{"schedule": "wsd", "final_lr_fraction": 0.02, "batch_tokens": 262144}
Each number is 128 + 24 x the weight over the matrix's rms, rounded and kept within 0 to 255. Layers, rows and columns count from 0. Numbers have three digits each.

# layer 6 attention key, 896x896, rms 0.055, rows 777-831, columns 512-575
158108137156126128125125135133107144141078137121144122065106173104117153108140111119113123087171124109139165148094120130155146105138162144142168170116104076132171119105110104148079146100112124
143179133099119119150152068176134102143127137127173134136121082180137094123156131140123137153094168138118145113125150168089102118132174121085159107148054162166075130136140089115137097111157118
151161098151135137120123121118120117131094133135148156098137126129158144126136171139123124131138137093169133138108113117102150112128148127146114139122127113170124112158127124102124129125086125
118153201124147135168124108129140109124103134144133163185181117132102143115106175136149154075152136134109130108081143136135094120103191136145085118098135164114127115158128103154126163140141147
120114116128148112119174145138126099121118143167137079136138133101117099113116134093117126160180085137104163157132123114129131111087159116123092098140102163107122118135139128123123124135153168
137097086144153106140162134105181117140176155122105133152130135067163137135167108138158159136113121141114135124170115137082142087111108110140123072115146150136101115148127108134151099079109107
150120187115128149105169097144156124122122105144136139131137151127139120091146160146062123159138102066130131172175104115163175102132127100144093130142162131092118147130154134128098100105123101
130145124100131122156090149140080079137150121130118117150106115111107104140160137085147149130165119167112156144133098129160180103097158135134118116126139116167128097129129114122077141081126130
135124151088137149115126167074187181171117152143136137101107135141131143132150139164146084153112126172118100089123108151160103114154147141151135117103146132109124109162090108117161121110156140
141133171140091118130127109116166130114155182108143126078157109100101106089141124149097105166075127131128136106108181124139107128119148075158112140096162124095176186060157144139174136145176137
147129104140124122157153150130089134113136146138100131119148148122157141162130075141157098140168142147087131123129134104108184156109160112138081105129142105125104102135155094089098178116092128
150149146116111134115125134123107138174092105141124097129128126170136112122169104071149102132170121115088118135140139145146159141132098146111154110093101098170114124128110115128105142114167186
140132192125118139161155127095137135127111110154127118146134133148141131132129134055153151145127160155112113086092138097133140099132113127123140150093135128124116102101176131143109137132092143
140161124132134149114108092110145113160118135155145107136118175146148117169135079153163132139147112141154133130100132092154106139163124131132142140122151089090127166087113125108127148128111123
133164151052126132148089097138157121131091139149142155133121079129158131091103152098130126167151115164117113161154150078139105110138082128096141174122093081096120090126088162138132141126130136
098118141114124145135138104126143114083122136155089141109118142135129090107131101112074154144116094168119135105148145124155163158136177153126107117156160136080104136088101136116152111135149163
164069175144127171162100096081128123116134166116180107070099109102118142128138105154150176075135154061132150123133125147120153136133089097156138167080081131167134099143122136104131162102159150
128151158089129151114122137104168125147141129121146083119107129167118153135082135132106194154106147140118144174100121113149104167094129069137126121162120110129139119120134072123073137135176094
111149125104116091114113127142124130146168085129131081113113109078120153119124113124129119148089123114164129117127157163181120164127085141140113113129154126099129146129119146201070093173114179
142064109090126099106098106167127133156104109118149140166118116144109141107091156086138116140136123147146129080179115130138120087115128101154117119107126113113138135104112131091138098137105148
092139107167136127157129148160108127143122164153128128152139115090118104087125140197141129126132150131146103085106130141196064130124142110118172125136113125126124132129116120125119163087088114
104129124129146146141120121124131180109126117091107125109092180178155109153084108130134127141126133134132127139167089135153167155128121134126115148173120116138072152127107144141117170103120088
132160122120151157117114141087117104116136148137100135139123169136151134105141101120138121107110145113138149118154103169140104121148100100125165152151143105103131163067079099105142107091213093
181121092082164143176148099139090161103102098073123133158108221123118127174091168154106097149121143159088135148140146139148104110155146153140103081148096123109146117095163106105078115123074145
136158132144119114119131148154133108181101110160084087131179139166098095104108133117154139103099093126148171084124151097117104127095119131150079157099098200122126110127112098137106141161102105
102144153143116120113166168113132183151166159103100139142134174166124155152113125168105181135118116128066105136157148103094119122116143095189086125145113080104128090130103094129127135168086137
115102144128155131131100132149112115136130170167137146118079119095158096164116141155124123151140102143139105181127111158119126147120167100129121155137132127140103081153142136117124131166120158
114113133144128110091112111185141102103108122111122132090143120135106130154148148124162110115092193133152119138160113130108159080080112100107107122154128125150119120115128122108153112097114118
146146120110145138128178114082124135120124169122129114120132099141131117144098126130119139102123146115162110119116085142146131137147123119145141168126088114132121136075194097163059151120104117
145106100113142141156128141117140125144124166073120125170179132143111100116110137167177122105121161113103132135098093139108142129149132112171174160090105137102124160152173132121127136117161175
123103151084168119145118112104123122136152118142127131150091147130111092107127133158156155156149119143123152074118109177154170133108179164073108127113142107138132145131136087119101148195137125
126113096166147122135116111102095125121125133145108123121138158111150116145095161107093153124103137146183137085154146108155126129132107130155148107126152146144118180106144149156142121097144109
114116103109119083177176111144079136104144158151163162118109148091081179117086163103093114140156103118128144111130134107165144174113164170109148150125094111124120135128168101125120112170091106
124092096132104119109145115153135125085107117147152129145112130114140121182151138095116118077160150092128093163158119099108125103103148136135160115132087133141164159127111101094105146099107111
111127114141089154099166085121105125112135138171181142109137151168138173093156138148100139145161146161084111153149169137157136167119143130144149079102149096151101118121116128108099130144135126
108127125127110109174122110159107122157125159112122120131138156113186120141148108114169127139108110139123160156104148105128133160129096105134175160152097128088170156123112136135142104096090097
151080139157119083112119128129113070132206145128134159034104133114113122125125078117152136123113137149102124120117120129117080120077128136106049127144155145118138143141127134155144137133192163
136117150131090085078176114149108135123146183117117128096115156178118182101136097115106147120136120140150121141154122092089104109137108150137121152122135104182132120110106142106117149115131088
132076179116145119117136134144154071156153129130184110103107122110081137128111132144153121144098062137168182093157159121141116108140144137076135120141106093136128150136117100130158130117153125
177115131085144105160141094119124104128119157140149137155112159132141149171124105142165132101126149098108180144137146095110139116145150114132175106117166150135136150143118154121104120150133099
141106070149097102104135152122104138111105132141112107133140156138126157099135081150132162117145181149148195117101154132161111139106140136139146153106145161147102168134149115140135111120151120
131124123099094132130135119112168145076099152118148134161145150164128133146145120153161153118144091123104112122121135067115134131127114099107142102148111145085097190108117095131096129149135170
136167121133109130150156119129123149125111148128124108148123157142080088167158154128168090149090100161102105119122133129162110133158141170127130181099128147135165150122104112099125109160150146
131137089117129146128128162142128177086141185097145120164128107115115116128110130146126132131172102154109119144115129097123126135159122110147136121127108127169122083108143129098133145137095157
144122145116098113185154108096136110142121110082148141072138120100146181098187166129079171130176111144124165085113154156125134139140096096170148134121117104121105084158157104148125139098118113
106128109117106133123164117119115118115117130132173110087157183096108121079139125058127121084127105137115157057178098121144100184099127127099128109122099141179136166084140107125109129138157101
123158100141094137116127086141149142118154142178139108128169112123132139134110138122101121111118112157185094124090134164139102118142147154149126175129099153120159116129101090093110126112159076
135140131141126140204147127106168113147124142171129115148079121148125159141114080109087104129143148147124128112088095153116159168111187159115136135101152109133136147111126159094167129145074131
113130086095179156138121136116140092112114148102135089147101082102170120140156127129095103148120148142106158103125147141163147126149115120138143170136133080125146155184091125094169118139121115
122142143119148166120164147096131093148143116099116112143123163075125129127084115185083082141107113092124099111133107118100127143128086193124166129113120157147151090151115107112174116132146208
157106101131147135127120080172168139112169134110127110120135084166097150143101078125157143153140099139138142107172104134173122115082148152134151153108084122119076084157140133149131127136089169
069132126168104090135101070137119148116127126148122149123090164152136109100163158129122151126103113144130112153098121168134093188126154135090122101126151159136138120155104116147122127140138139
119089124071089095113106133133140077161156100104101125115091124144112121107110141166133120086081121133132151109130120123171172123122152099148153141131100191135125108100141091130160152169140113
132141102080116149136133110134095111117159105141147096129146100117123131122138159097129186164148146132111077111111096140152138102187122123105100126113101149118112106109083128151162152196178151
137135107122156132160149139097168093152114128106109132116114152177123151094104076081067172120123180117101134154168112101103103146149132102182176170115131133175182138120106137147112100070119105
# layer 6 attention query, 896x896, rms 0.0556, rows 778-831, columns 512-575
125116132139127148162162109126126106085147109089136152075093119130116161155121092147169130200157138122119129183128107131125114137138105085157122173128073093156091141101119111152165098140149165
150121101093137148117179140125114174146111080107159135119124137180180121130134196155117133143071114130124163120074148116071131147143135097146107139095163165126128145165144105104166099111129109
158159107104167141122118093126131058160101127108154120114149110171180178116079143133137197111105183096150124128083088133153088088131167118120101183068113116132108063167124098124128161117066105
114139149107155122127155144144152117156141098157144144127128100136143135107152107136138105132137098117150140197137126120164123111129124097163158073147104115076072108119132124089137136138162126
181137078145157126116104121124139135153175077148147128137086179170132083135180110150134166143164130159092140116168158123115105102124147211139131110166133177127144100128098144122122138091109133
142077108067146125098102087104152147114142141160166154099099116110102138101113127131119097088111114141121092107178136071132119160114111105152119087142128115113104135148176125120092107086097073
126142151141120129133119147187106120155127104114122118107149099085098130124172114130154137099158134128121124138179097090152144121122143101123135120137120114174120114153103140104112148066095138
094147141094152169109126101095153149136111138108161129102110135141105127113123152142112105109172044133066167119086136166128145141153134126139114161112137137115133108189124137127164114125159140
133129144151151124104108175149112097109127114160161131129102138109104127144103152135137123140182171070104129102114171128140151117138114094159175128181167142116141146080125132138140106155197112
175137109162112146129120128145092138138190173109142143139125117112127134177147104122170119111160147090121175197111172102125153161101127107122176147159106104116113150124156112088165112121111112
148154160113119120140119141080084139121113077129073119111088127125105149153102085087108161155125131133113118121155107152128150126157080097133105092107101122125167159107071123133112142095112162
113172145102143113110099115153138125158126188187116119129133154138092114150174165100164113082171147156072135163115142094184136135178117148131174130128104146115152103147139084130096134150154161
110127113101108117147161140151131121145136165139140082134127122117146141089164154156174138130119100139144114152119091108107121119137127073103153163146124126116153136163150165142166127106139138
155137103061057161147124152107125166128130155136114127125093134111089145130112155173122083108110158139097106133153144093194135151121133117102114107105134105172116095110136139103124105109124135
129138088180154107120127120141134118101153115167108112134167151132110149068106126140146128145135073095121129161162115114111182110142115145127122157130158147114090100130103197145168145168140146
150141111128155135154111120116117102129190158142135153132093150103152132155131119075123122102171150111120132113147117113094141088148083094113129115139095096117163122119144124142164133118178179
124149152096099106162103162144110093136110154086092128083148151152098135109123122113116164113058141159145127124126125136153081136148112113148147126163119144148144143116112113111118124158128109
076155067118139087136163099203106142147146073099117131127121118140119101143049143163135133140099126177172153161137142168128090141107117132136090129081119137137145138124148145119129155204133118
123112136142131134133144104135113099120151113132178133125111096124104107138129173067157134107164139108096119153133082115134137151098120134121129128141105145092126117134123152110181130150112146
120115149158126078124133132140097107152141148157161186161102130147115173152099084162125125122131174073152178126120137156159123120083089148113144119106136110120101124117136132152132128159108089
121065113129108113065186138081134134118094085130122096156144130149141117144107115111088134195132048149143138094158086169111158152166139136113187139139135152083087133129079170111151145155111106
153106121114198112124178133095113111138146120151126107142133144185153150186103141153110131119141105109106129114108082100121146109121100151111187176160162118125115152094077119138120121114121104
128163139100111118171129123105120143136141154069135112132122147112114111122126121139087127115124110117145180160129149145120154152165145119131089157145153140143122086132150103102133122130137119
114098119124102137104090150158117149145158131119124075109154160081108082151134109103145113193131106079160130117137125075136121156113087135119112123090126102128150107125126136140152115135096095
089085139126110150174161136089166127116155146080157111129106161133132143132136145076117137114127102150093127145143146068107113168128103119177135105074104070164137087110202101133123126114121103
112127128114138147124148124138125136147141139127160126110068110128119168123148126120111164141153076136107121118134156127139123135134097136126114156137127109128127098102136131116130159162088152
094130124131121082112119161154143121135181090155137119154125089130121164157127119153142147159120105132113103103115115162138142139132146145165113137114144104147128088163134086133111132135120146
149124138125134118132161135106135135117149097116141113078086132152110119131074152141101109109181138137132130172133132108092123102127145123189109146091094094158133151091185113105118097095129151
131126108110136163202136145092142152143102129103093149156174086100086111130113199131126138099097133129151154151131124142156107129182105143119142158130132090154160146130167123130110103089103131
135118151138164157154155098123150173155114153100121085171134147127156137124150148175142103154101119107118101140152121110138113156167084114104162181103098124166146161163126090106134133115168099
136115155125170109126098136115119149121119145107065156096085122116144139149181155176131115099124211114107097108106118110134125128122135139107125131128100183111135151132131095145116150152136088
137169129132062140064146047139109125140114141139166150112081148120070137122088124107100124152150116113114069183096126115157130176128159124177099171149113127107129084153142162166142144159104088
135141147159097166159123136140185180141130120128112115161141151129093121121149135126149149099164100141138087158170102158148118095094142084128124147116123113153094159135122127069120130114152147
123163122159079111130163144086143139145147120141117141130130073127135136113174105127108139145157147153124145186105135117151133131137146126098146127129105124165116145121145113138101097166157110
120167124108157155137112125135142082118151139160150150120114143145126087148162126062127128122119131156120136094132132137146099124141113123130143128132134189135099102090127084156089121116169151
131103135093129111119093136156135139145187086136172147110108137122117151121120101118148176145150109105161116088164112149175083145144109151092078145128130195099168130136100191119121150128107137
134150134154087141138142133121139192155127108126125146087070163122117201120104117120032153111154123147166126148164119088128136109146103130131127163096109139128117150091071123161128084097098143
172089125131123156116088133126151144146152088085101141115153089164096124113114120144162132102107128126180135074157133143124079116132100112093096110101141121112084093094176178137135144104123126
118151125079125167153147107102121100103175137092132131157149119133124132117114156145152143113128175151113112116140120154143122128136137141115146151123122132173116134143138147183131155143141114
108122125146131060142123115134127113096132117145124144114118152145092152143139118131129172141139149101137147134113072122123092102134160141135125117113095112134115144101158171089144136107105172
155139121121124150116136131148125140097102123121155121160072145113174098083073134138059160144170063121143106139140114130144112107145123122116083083141082135113120141101101118162151101109117127
178126122121157085154134139136131124128122095173128139140115182167125136159096148122098153113148111113135136114132120151138142125085144097109108148101124202120086153137119132087136140165119107
113110107137149155175135132132169162128164123137124117143114111129107119135144163109112158118150136132144148115151131129125095164137148140111137140142131157110133098114120124163094189130103146
138122120107125132113139154111114097126097121147117118136117143131129114131113148108107131119129164113132102107101142189080124168134114117131141101149145133112124106130096073112151143086072081
117174157155108153121164107125135167125155107133117097117129176117115129068132117124136120153104131126146137094107140155108133144077162157113108135130097139138121153104137153120103179129156098
120127095131153087152137087124108158167157160146111119159145105147126165126108131169109129132145101122180132129080132101140134090099130147168134139098137138123143120074075142111146109157157120
089122137152101155182145120135142112135123188136124094085094128124150100122123132123092127151160140137138107158150139097163150130116141153120189134054098098171074141166150108105138107126124143
073106107144115103156112148129154120147100153120146101132162111168137178157133087117124139130132121173128165109157133125135124120096102147150129156184126142118151111134154122110145098168129152
153137146099125167137155169092144150095151130126130085157105128126074133148140150181119118117090178136067137087137163173143138131198085146096164072139116144123167125169130122152110116110164150
153083148150121134141123112107119107088133159114109147095129148122124155153132127129155146120123114120075116098176161094099116130136120124122122111112169105155112121136134106142129121094151169
118108108148136096133076098125127113175078136138123140155139079152125090095150154127150155092149115166151141080140155138110121125118103156141162121148139101138114099096146109140085143099147123
122130162087155036075115165124105136178160127127101165185161141117106148125098114112118170126132140138109158131083114126145096085155144149168118165107126163104120139172145109097132118150116079
108134151143075111139127136127170131159143101115150126130151185113104142139120138098099168144107110113135115120135167137124131139127121112147167176105103100138159092157096142126173068145136087
149092108154135120153158115135147120117115162107126113129099177124126124129161126095094159134136129111088107123160135100137123154148121088140166115132059151116156131094114139140098121085133133
# layer 6 attention value, 896x896, rms 0.0516, rows 768-820, columns 512-575
101142150123123100145143126177153124202138132111134130170072140190114161101121112150148077091115138122150139144173106141158137123150115120114120132145128130099105122139166107077110123170093120
103085165103199110123114151115162133103105163188191139148171097123110118174190147126157144068134128161142104080099132092106124046101145137148187042134147115127147143101126164123172121067108141
163065160148122089111105133090105107117168159162144105144174156159142108141155141120147172062156090161144157093068170106156118120186141161150145153148143227117146142160178072118094144111138103
140095118086113139069169141128114100119148157144111101092110157149118190169142170142156137118136112100167155070080141129106183152132111075106169128093142098126156128125158120069119138135123102
168144179162163116166131157132107165140127123183110168174171156089134121100166096149153066115133166133199153153188079121126156116128167106217174139126141105113134137142160118107100110153081113
139190134104154183159130082160116121143148099103098139143118107127122129140135111124147119152114139110165165153141157134144151130146101129051075145107096107123105106129151155154123158137111085
121167069121172150159072144145132145099145113120116068120101107105086128128148199146123155140168105100167168077140104059111169170148113125112190138171133107113109153096157094157111126122107116
139084132157101111129113118146184133097114145085144116114131148112113229084186127170087178123122171160121127124153081125077126161190132099149104152156169157199109126101090107115145131132133136
114124148111092114116138098108149126154131120151117193097096133138150090122111145086089150164081158102113155166132134114080179092094104145133132127101082125115115132138104108128167139135112088
131122226137091173168155144126129090153136093138192097105114171088201118131068113114149154162179110142108131105101169143112119130126109125188157110087167109080079135186179102164147120144185144
112102051132140130169097165110121126111081151107187129165164055134147143158141146104132109118134157143132110150095083114129101104156090083124183103082127091158148149087168084141125096125091166
108155133143085166137145137122173107128130155143122136133087117070121142139100142160124120178117125149128137109136102104134116148169115098111093150142148139087151162126139107168120115117093148
141158163104139063160129094167116108189121096138117132123154089067107085109131123112097168083084132107125163178124106128130166147082176136107138161120144133133131118140091143151161113161175140
127099094166102149119142096168062109066088160094044153141118073142162140126114141132078118117146134159091097140068141140137113088178143112157124147134169142090121135116146107149133150119138126
162112143195095147122114199152155102090138143124168152129141161113083145168120113078135142085152101095100125154120121146118134142101144133116134169144117094110143136199186131100163110086163098
131126148117137090133116150124128102091138103141121119121039115158139070103164128133180143139085116105142131120150127100109145107122073110121086161081107133145138153098184112107099180104125116
133131150094126123179122111089148148115061134112137122110078086109062163149140124122103091088113110184170125095161174143077105132113121136107094108136122118183131106132154173160122109093111098
139126046144067105119150091086167119148126121118135113115099112113139125123153129104109131134133119092092146076162165093133165141107184092149098155096130105107155138112108137126129097143095129
120109101134101111078159076112113171133141142123153065152100098171078091119109078134119134129086158101158117150120121138154123156122151106110133098115130133112195102106179107070136072115137145
122158130112106085131138189171157136154170082111111093179144109129070085145094111123078140193102117075098122128150094096162156174091189153103154106110143093092156110118138093129156099104128115
117156128080096145134151125205148164172131161091119120141179158105185110161122130102125088146138180170116099135178144117136118133115155094131120186092120102082133184124158095104157105150169113
122104124162123149195153079176139107135095152121110151127183156126120104109152125144118079136175121144158189061112167134105090172152064128214136176121122152127070109088097117127087156079166092
160143153113130074111088135134158057173141112169098168115142143094152125102155090130126105169085134162079092157144128127138120099082130124097110096115169142134122108076121125156114113135144117
148160116084114147102141144135171115149116070146121147090114151107129144148087163173132145137073121129137154082069113148154140119152085141116111095155127187091110133130158102134181186113110118
150060098087136100087086120100147071176096174060134097114125161101098108077135137112157121115137102175114100193111137127097115159113111131088103155081160156199176165137118093150178173146159124
106140180123076193171123084128112152137114108121157112175170128077201108170169074162126103146136121128187156119105157128152150072140117128167125139121127141089072100131094110144111130162159143
132126104099180096104089148122137135137108113158139127135072192141162105129082117103195092141097171136135171153123134138107098091157087111120145107130100170141171204148141113130102090104169129
118143135169171090100130182154123142137139159121095110101082115101103134174141186149150125143159093095156117142113132133117130143127136162151152102146157165141093090123103142147126156155062131
208153143095084151147143158121143085170130120134140142143116083095171167082144144124131096130118124176054123124099118166135144121135128123141140144114134123099093149154129116164079116155123095
193177153071126133163156124148180130154191146136124117129157127140145142152107083112143107132103104109094153118120171106110138170119131205132098153144138135115135115156136120104143168162134125
116124172184110106115108119091149107162117146153138115144106158156078127153144153099081178120122143101127082109110140117151115120112135129144119104124109077077169148084116104063062114095151102
104105112141098115141108093110156103141123124130115158121101140185134129146156141085147143134105120132114143157108160135126112104161126081110122141124087149147116105130149122144148130108141167
117126160134134121148122115112135088146112155116121135165182142112133149131135121083105106069119141149138117133115142168159132112166135118126108090103110141129140131152083170139169127129113136
133101148132155151129137111168096157142085154128081115118154157123121145129154167079152137056193144094146111174121131082142186087094142155079205120099179097119175100200128104134165127131110117
157131128151116125123084133160128082130172129117106151137105158132151178130145086116127125113152082118133126089202178103121161070096098119130113122104127155121163090141141142115145169176167128
112114161135078085074095135138093128190146112167193170131133118103164122200117122120148134123140148147128102101141151150125119068112084132146185136083162117131145128182124098169178116118167147
115144177095118134161143109144098117126162140164155101141093142131153090155153125142129128125109136116105151142116172152099165184110125204142061126114121158220095153148109140114156147161162115
040122100135105155083134117136110065092160159138124139079129132096167081121139127148191137163129107128146113128114128122114148173166137101144207117122127125133068094129110151089136108107109124
067161129090125122105132103105110150114154117137144111086135138115120106127136119114162114149128167116131119169150207113174113147105104133106152114123106118097150142137155137084099185125152127
127160147173142122153156124108127146161090122126117092143127146133115137147114072108132151167155136109134114134111176122140145182102156096128140130144156097122061099108116144128136105146164112
146142141111130142153126125136146119089093138149199189081117164078159112159074149153160163113089131157126126097159157134135111135113118093134120106139163131143113089132161120113137104111178150
112137146108166179132150116129121086105148128128142142116166143142164158151098095113108113138148104133073101109111106135157132097178132141133132160158149196090118160125143154133132190101120152
173127127102160143132142121096083107094102151117134116144105133120104185138134109136122083102137082013094089131147139135109123066154165168080153102119157103183092123094127155098123121167142140
070136078171127128079131136114107162179128083120151117138080099148142055130117145121143138140114116095122148141125069115156150189078124147048131058139073161097176112135135103142136117104127113
130139163145125120143093162124155177122165065124131127115161128111112126165153141175153121119153150111123084111134121169115098086128100129148102122134150108144066102119136109147113100118125146
141119156120149142145136159046121132129156124156155124146159096145079119157141116139139125155129124088123092172092113124082150067126130163103093130134147097121135128148158130127064129127117127
152119130095144081119091155157118131115153152150102111045138152054129117131145133113083150141117152172130123092168118127094126148168112136122140141130111159143120107084091135149133086120161120
115104119114144087117133146141118184095104133137111155178054127140156151116102101147144091133132155078110174161120101152085151169134120110132096171122103139145138135083123106119161120157122117
078120073076148120178095130098157079099108129158136137097105103095162147073160135121090148096151136137158132101134152109139155120119159133112155151151115152146119128098117089123121088123107140
078111121149127094102144122155126122147139141186116124127154100088116134131103123070125140104096079086098099152145198118155131151117114121093119182109147138102128086134145124069153108118161130
097082111086118138153099101143168165191109101098151105113091089117173140093166105158095175151130150173163099123115080144105161096125074157118105109194112102123130118168144147169107121151127162
111116156153160106107102111136109110111089153158083136133115123152171108149124122124127104095116064117128164128072189096125124153127162152123180101049124136154106116139157113105132158117143109
106125105155137094077157094125103157131104083143123121134142140125068156078158152143115139095120108121081064161131128196109122105109149148089083152151111121100137127092119137164207109108155141
# layer 6 attention output (transposed), 896x896, rms 0.0664, rows 768-819, columns 512-575
091128152152125148106138127073118143122157115153111116111085161157144114115128124109097098079098117154120091158161112100141129147117088134124112121112127114113075109100160139194114118139150098
152148111095137124160173113154136110121178077091109084103104119149126129137069100131167090159133122102093136183124118127143127127162153137112144136144129087165105174150151143154127106129090123
154161133076134113143136104118113165147122138111141142151114115142130169105131094067120150111151140123100151148099132088121129079134140143083146112107074107110152121128131105129079069130139130
127112114114159112115117165129125121149129154142115114135170125114107118141092098137123141142128150129108122142096110141102108132137111156146126088145162121101091120113147123150140178074140127
115128112118142107110147111174121115124076123129138083085137123120134132097131179132167133099100130126131131106111145134119137104072112101114113117143148108126146126139123106153113137127110134
131140113113110106139113153111153126138175124133107142133092151120139113112155096122095137114162102146182089087214089131132166138097145173139133125165172139118141125102123139132173163147111128
119144132076123100140137176165148115136099122155136117167158101147125087103118161142146131138105145121124141124108109179162152167129117093117092065109126170099126132141160129143133142165143139
129161147118145147152086145119124091125166106105111130165123129106135118119101103128123105110066130098155116111153157114126114109139133127137142113130131134091125124132158156115164106148150120
110112094144125104077117113212123152122114141149139111114123130129111142131168098134160125112151154140091181155132152107157144142142102138142106160117100115124163082119110101158109160111116141
132151129072105120116082122113102145129109148130131127168151155112113123107091134105126127126131104121128126140137140142139094136092158127111100137110141140121170104133140138153150129176101129
108146154119171141148172162114152152121108132141151116088188122145147152102157161152135115084110106091114128132143183106139164145088120080143129173146126123154109138129147110118147084089142146
116097132142175103089132084110118160097113130106136107135150123110142138132129095138159116132148095143093123136128146153087139167130098158149122110119122137136126118133119105132136128162148111
149137113149147126106156104109128100113135136095137110155147150115150161151127119174120121129129140105108135091102188178126133181148137106115116106168140109100123141131157128151109158134122083
162102155113117147096148166094124127126087109083135104144143136099159128136132121096172109093154135133106143128178142119082154126154140122157088154116154092166144139150082101130099159106129175
095155129126163118145154135136076157152110123125124131122130137136166154197110172171115117126135113115138120138130130099147086079130072136129164134092132142164142127123124138115163148134139131
139154147116163136118094155183117111144120104130127128125144075112115099142158140148132110109163092176101148103151144156106137150124123135129079130126150091136135102122100147142100098117133188
129131136126142077161145118184104148131117074106118119103139143126102123102102149122117141155123149117156169123106133137173152171152129112175121113137131135126087084117123115114151160103144088
163130143104125137108094101158164133094116119116096134128099102120129145152123144124138127129152101104149171193126122131109092108134121166128115131107120116152111124116111128062092074110104120
129125123144118124106131117187139155154128115153157128100143166108162146192106139127151140145098136144156107129153131146128104136100108129121133103143150109093183067130128124142126171124132147
107154112135156140101154129113136096104105154149134121150114104126133127126092140118131101145132179118104121104122138063109127125150083100145112165085089106128141115107129141118085147124146127
128137132149089135168159134102125140094153120114103116099105138129155154141093141127167120104113106098160157099101147095079140129167144086113117130138099160099116093136082126130090137128111153
123127124147131138090128159096101140159084135150115141125137124166161153119126126110105139098108141098133142119123165116141112096141092147094114154164163082120181132080134139101158129141170119
128149120147132168125137136138148164133095151101175087133107139170150092130153137163109104126120151124133107151120098143086120133163091105110142133108110104145141113090115138116145140083098160
115142135153131139132130157139099144150169137145090136173143104132109103181133132115141127126110125114166109100082123143128141129171146140131172151123139088144115176127096120167127110147126124
106159143075109155132140134124120121104138113149129129107122072153160165155125151143144154109165117136106120145128143088129157139161158099143128149129106112184133109119160111142140155107124131
104147103135087112089139157097126107142118180152122098107147163173132122143137114130108133167159166144119152155106115149126144091117131137127136137130100118135189132145129156112151130183125135
165165170083113149126155116145104108131122103155205120107087098098125137138117137147092098101138155164105116188122169167140097154145154091144125140090140107153142104140130123131138151183132122
142109148099096141145125115125101102119128107140143128118127123114131144135162143119132141112110162112114095110140133168113139131110157131124138149105122099132106104110101160164124134117147115
123157097115145140118139138122107160105118139129099133138074165125160091165101111103097120126132128150121108132126140104117133106118118124110116096176116128096124145120151126130092130106143076
114119119097113139098129092109178106092150104116102143159142104137119111135160105106144103146132107166107092135136076127101116127134115144068114120186111132119115109136125155134128129156138168
171084126136111125153170139156122154149124155099047111145128117132141115117124096105192086127115161114154156131133138158138170119149117141102138129099170124116143139105143130166118141162117162
116139154116119153176135139161100157153129142143169121144122101079095124157179120134118128105155127117111132124141111111111130124105109155126106132149127105142086093174104105138129117162146141
099113122130104114161167144134135102137095062116140129095149108186116125115141100088150154123142135114110129127128125162088137158123134130131123132148132122103163070064130109142139108177135158
087101139150145128123132158168137128146129096145147149136132111141158126099120120163165160120121138149120114132079127178095114146060152116114124142141091146091090120157124135126124093133141139
168117111135140112093130092146121120098134132148127167130206130140123127099110118140102125154140123087142105157147188109114139151162133104131112089133142136151090159100118136161108131109124167
096147113107133138143170121129107163105094129113101119143134126119151117119099210093130181113130104114131094132081130153132097132136111116130095147106129102123118134160174118138058117129050146
145128129108170099114154170146133163069191136124131122149116153139157107120121157102129111120121161152116131093059137163142102137163127113128137098103143118121141090138156089099106123109130150
143154108101136103165112130153138137135130151110165133164134156144106161146138144116130175151103102110120131103114133096125117135127149157111084132136119106112109116106126136108102120164113114
134092119123132149131102110111151142138152177163106166148109138117119126140145105163150135126122138120148138132129079138120138110145115103124130141121104141153125134135127128135174141170114092
146118107089152147135072125132155122126120120116153139125099113153105113095142162160110105119182096158134117099113125128117128099110156120150118125127084146128135135132150177161119168141159150
156109122134152129114121120147116109144116115133159117122155113140051158173207108135095132102138165129123111195145134125118165153130168113148161167090111132104173165093116117108106147111105094
097136130151095113093132143125131125142146122111163124133145100108149125095134144151088145141143138128145144128076141103157101114127159149133144146081127108109148081138123132161130120144102159
116163161149108095143111148160118106128119109109081156151157160121158115122145123087087107148091076152094132137122105095104134161152111123185142130119106104155097161162164119119132124110112108
129140126124153151129101123127131077104145096134109097112106137102128134113135128123154138155113140146148118118157104130106151146114122126134144093090153135139147176173134159134100113159108113
079141127187111141124118109095131134149131173108146118126167134149192144130121122071110119188113132131134151117153123123140157132120151130160164110114119137181113134085165115138114105154131159
134128091126170101155092136147142139168184075143131123101103138146132120109145121148172139151119127154112133100149131123124124185101156124144115091106120145128144126092118118074131151084144143
116115103123169148106128109112124142133126149128165137113108124171149154120152089138083128114119149147096099126102137083134091119130120137122127152171139132172138128158136108114084147123117123
108108124104121147130135165107077083081152131134116153150187110106128118138166184117119132172086170145085066127120149114125128095142110119125089120144140148132079146130134164136123106114151192
131157136085133137149154123120116146141144116121132173129116143195119116123151097170123118140073168115079119106118108147090133204157129130109137153066085119138148160110130136123144127098187148
105135155121103139150112129115133084104075148103076138123111111128147108131147094154140110121144172108138069171114137129134135110163159130123128128131150128139147124104105091141132146097154104
161147117126149156151126142113138122128141129136142117120088142139068109140122100139146091163155140123115129127125117128170101122152162123164153128111135128089101154114096131111161131154168099
132103127118129136128136134134135107129144117144145153112156100055135119088141140115138090178132155153154141110119176119151118153111106119117057113145162122090169124114114158146127117138115122